Weights of a small GPT-style language model, trained from scratch on English Wikipedia.
Size: MLP 896 GELU, vocabulary 8192, 7.8M parameters.
Architecture: LayerNorm before each block, learned positions, no biases in attention or MLP, tied embeddings.
Training: a variant of SOAP for these matrices, 2987 steps.
Each number is 500 + 25 x the weight over its row's rms, rounded and kept within 0 to 999. Layers, rows and columns count from 0. Numbers have three digits each. The size before them is the row's rms in percent of the matrix's.

# o: layer 6 attention output (transposed), 256x224, rms 0.107, rows 178-181,242-245, columns 0-223
# v: layer 6 attention value, 128x224, rms 0.124, rows 115-118, columns 0-223
o178 106:493501494508538506504497486515449446552530518497469494521532511503491494499487482442503495469530520535475474510542492543507528494533499500500476492536521512495497466511508517501472458498498480495490500482474525519484525490503505497506462506520476520530501479421515533486507435515514530491521510503515527508527491475499478466566524530501492526516507476526474527452510477551502491470443493555498466501522518470501514492482457537507507493504490485476512507485499536514496505517454511499477539539500505483504488502522541529517508468503503486536481483491520513451513503498516476483553512512493501526524455490458447480451522521491494480535493492477462537458495574490497485464513
o242 087:531477504466469513461477517468538558465469494501532474470489504470532497513465497501506503506495486435525512497464516469505478504485495513444503567479509541500498501489482442532486501510508487500514523472519475456518480496491495513488509496495500500442499537545497521537485549509482496490504497478537527511495511459498535497498496506510501494516510490490528483517495500529498445536525501482449527514486458521460495472536520451522515519511509492546464456537466510520519518504489534497492516510505467504477534475465478526520492533507502532420517474504529485542465510467487496526493508491514503497467528511531542520531475483509507488457498505538513482535530479515541525501465
v115 092:480492505515493532526498492501472497498451524501491536515489501500502507475515546517527471476508504466480522479489491517478464479504487518488501493479506500529465492493457522480508509490500475512513517500523541586528503456530510486527504514419456509542479474540462475455516513497494508449477515501515526524537492521520556516481488494487471480519503504516497508491425485471511556476500509484502527495562490485493483481463512474504510499544519460480515461452474501539543495485493545487511495483493508530485510509462521484498471457470511496532543497489510482505505512466538514493515484488522493470476532481516467521529497469453495479510498464495519446502513506542458527478484
o179 093:506535495529481489515503516484489473495473519506483508516554500519465494493462498469533476513472501484484509457481504474516452498534504482496531501536490549476541459496467534459498516489527466474536509455497500491539437520474487476487525519487560482515478516527495499506525537426513460472534493517524505499554479519466449548499493473512491517458491485498506497531503501504515450498498513498515501512467494514497509524491450475484510457508494496523520496531461497509480541474492477529471487467539523521519477468477518530506521488489533545455513538471480495513487499480467485480478481518509518456519473490499466492524514500472525490474448516477536481514520526513453489498462
o243 086:503482455493536514461490518528524542534514510475528470503492506461509523500488471500493518530514467501524491529509500477502518473493509535516462507482490485510507530504532509526501463490510529528494502524501466489451505504489514505480485467514514480481526522449529510509458488500491526526494469484514481482445514473558470468479503540504503478519488518522522524478523501512481449552502496539496478499483529506503489527510513547496497499452484559525488498522479515463483491560454484506495524520473504483518497509526464505498514512531489498491466511515446546494490515527522511523520527449464516513556487513505512506464491525535487507494487536510463594507494497458558475552504
v116 095:491488476513491483503527475513484484496503511475493489539521457468497526490491478482527498508525451471495519505531506491530495479485544482518488477489523492449528564483477504522506542485530516535507534494463483518517505481485453513469505474483515506522460512476517517549473518484460455478479526489498492555503465547528462479478543486525513478486439506510461492498518524538481519481500513518543517479480489434525495465489551465495485483490504484521488496496503496548484473472514525520500500526473461503519496500497495517471484490506506429481493462462492515492488515498513468511506517488517476505455486546495473528521535490466530524513522485569462483534507518540521525504544
o180 098:519482490478479449515500457527490507498529513516519473513521514443488471524501515490484493455484452510502464492544500479525532520473442496492475507544535469481509523523513545510501475511488480461530529525483516480470489524497507497485503506499492499512525492493455469492466484511523522458493430521530485507498486548535495505474525479502501525488508492539526485525503450498506490506534482498470490542533496520456524529511498513441462522512513507503476517513458498500480503499531504496497506445483529508532524527520462514489494492538431515515478530492465487518517503484498518452479531462496491465446541471488451467455523505518515518522466513522524488511504455504468506478535
o244 096:495524501511528558499475501467525509477462488489504544475471480525520488490489502520500496518500555493515515503450496529484461519491502531493540499494471513539489463470524491487527467495498492481482441493535491495513492521502535495525480508527471508446494516528510485494562503485502497520498489517509542458491538418462517519509504518505492502514498520485508506473493494478489494501502514492480535501508525498539498514517466498530526523512479501479490494501481506474521544517476473493485495532494506498450469493483596478526521529467514568511477517533508513510501489482488495496514470518499509520585481503492521547500468530520459452461498533461473510473506479462485475517462
v117 100:485497487473498462518504543482491462488506482497486546483510510518475517495465558497481503488515518523490494525508489515553513502517535440499442511515548471470514484516505486482462478517482511527505540436504474503491508475523456470477523521514482460461525493501474489500505506500497528473534526474533495475464516480485507483493496484510553488498539458519518454467480541484438529499505491502501493484493493495488496481472529475525517520517481508506543494521459466511524475475521523501530511495512493489525532544501491471465480526518485520505436480507486472476517482488526509474451434502519471464517505521466476495535539521477500512479493497572492532472482511457494507496537
o181 103:462489493519517489444498522537528537561472542503510482500539500515479538476534489490494508486509489554509503489528518524505528469502479499519486477482473525493465493515527508505467579487495509504531513546482471499499523488500482520505483505497528476480524476496462492530488479497499519482451514469483509493491489527534525523506522534479502486492521537507543512486502464522478457461487484488518469531499484537512464486518494446501466484477499491519470507489482493491454491456462441520481474547446514519476479482498408484517487486512520491461528490495513521481492526480462533516496491516522519465521473497539495491488529506515524477515464493506491443527511506468494520541467
o245 087:523541542508472526507516468488448515476494514520498498503482471498512482510512486494528514537514513439529486472461461491422487521492500524472533483467470493509498515463491497497516504493521518476473438473514524510536509494518541470458500510482482517530503483522520525496501520483521464510496474537461473515533501515518511509479553466508461526464458495486471511499538491512535483491491484491489553499545489463475530523494482528497488495475523484515518498498536507503489527558543492490471475483517513478475501488491558510495513513460523467487504525518529512506519485523479497496544532498464491544495520450532491531485452492503462465495542509443516501493531503553513495493465
v118 090:449555522555498528477501468479483463510448487487505490505517464482478531504523505542487480465521482514470487466502495476532495498530446496503507495494512525555513502493494539470505543452466516493489519479516474504511504493507487471469491503515501477516489516502493496515491545487501484531510521496487461461505513517512497493506498483525494469528521454510532515527476486561534506496526507517515479518502506499528500488447460541524482474525459481576471485509532522481523498492451500480508523450501448517522512509497522516558495504484517448464492533544500496484503516477525508513524528549527473490466488506490528516434475515521497476479513507483553497476500511464477518471521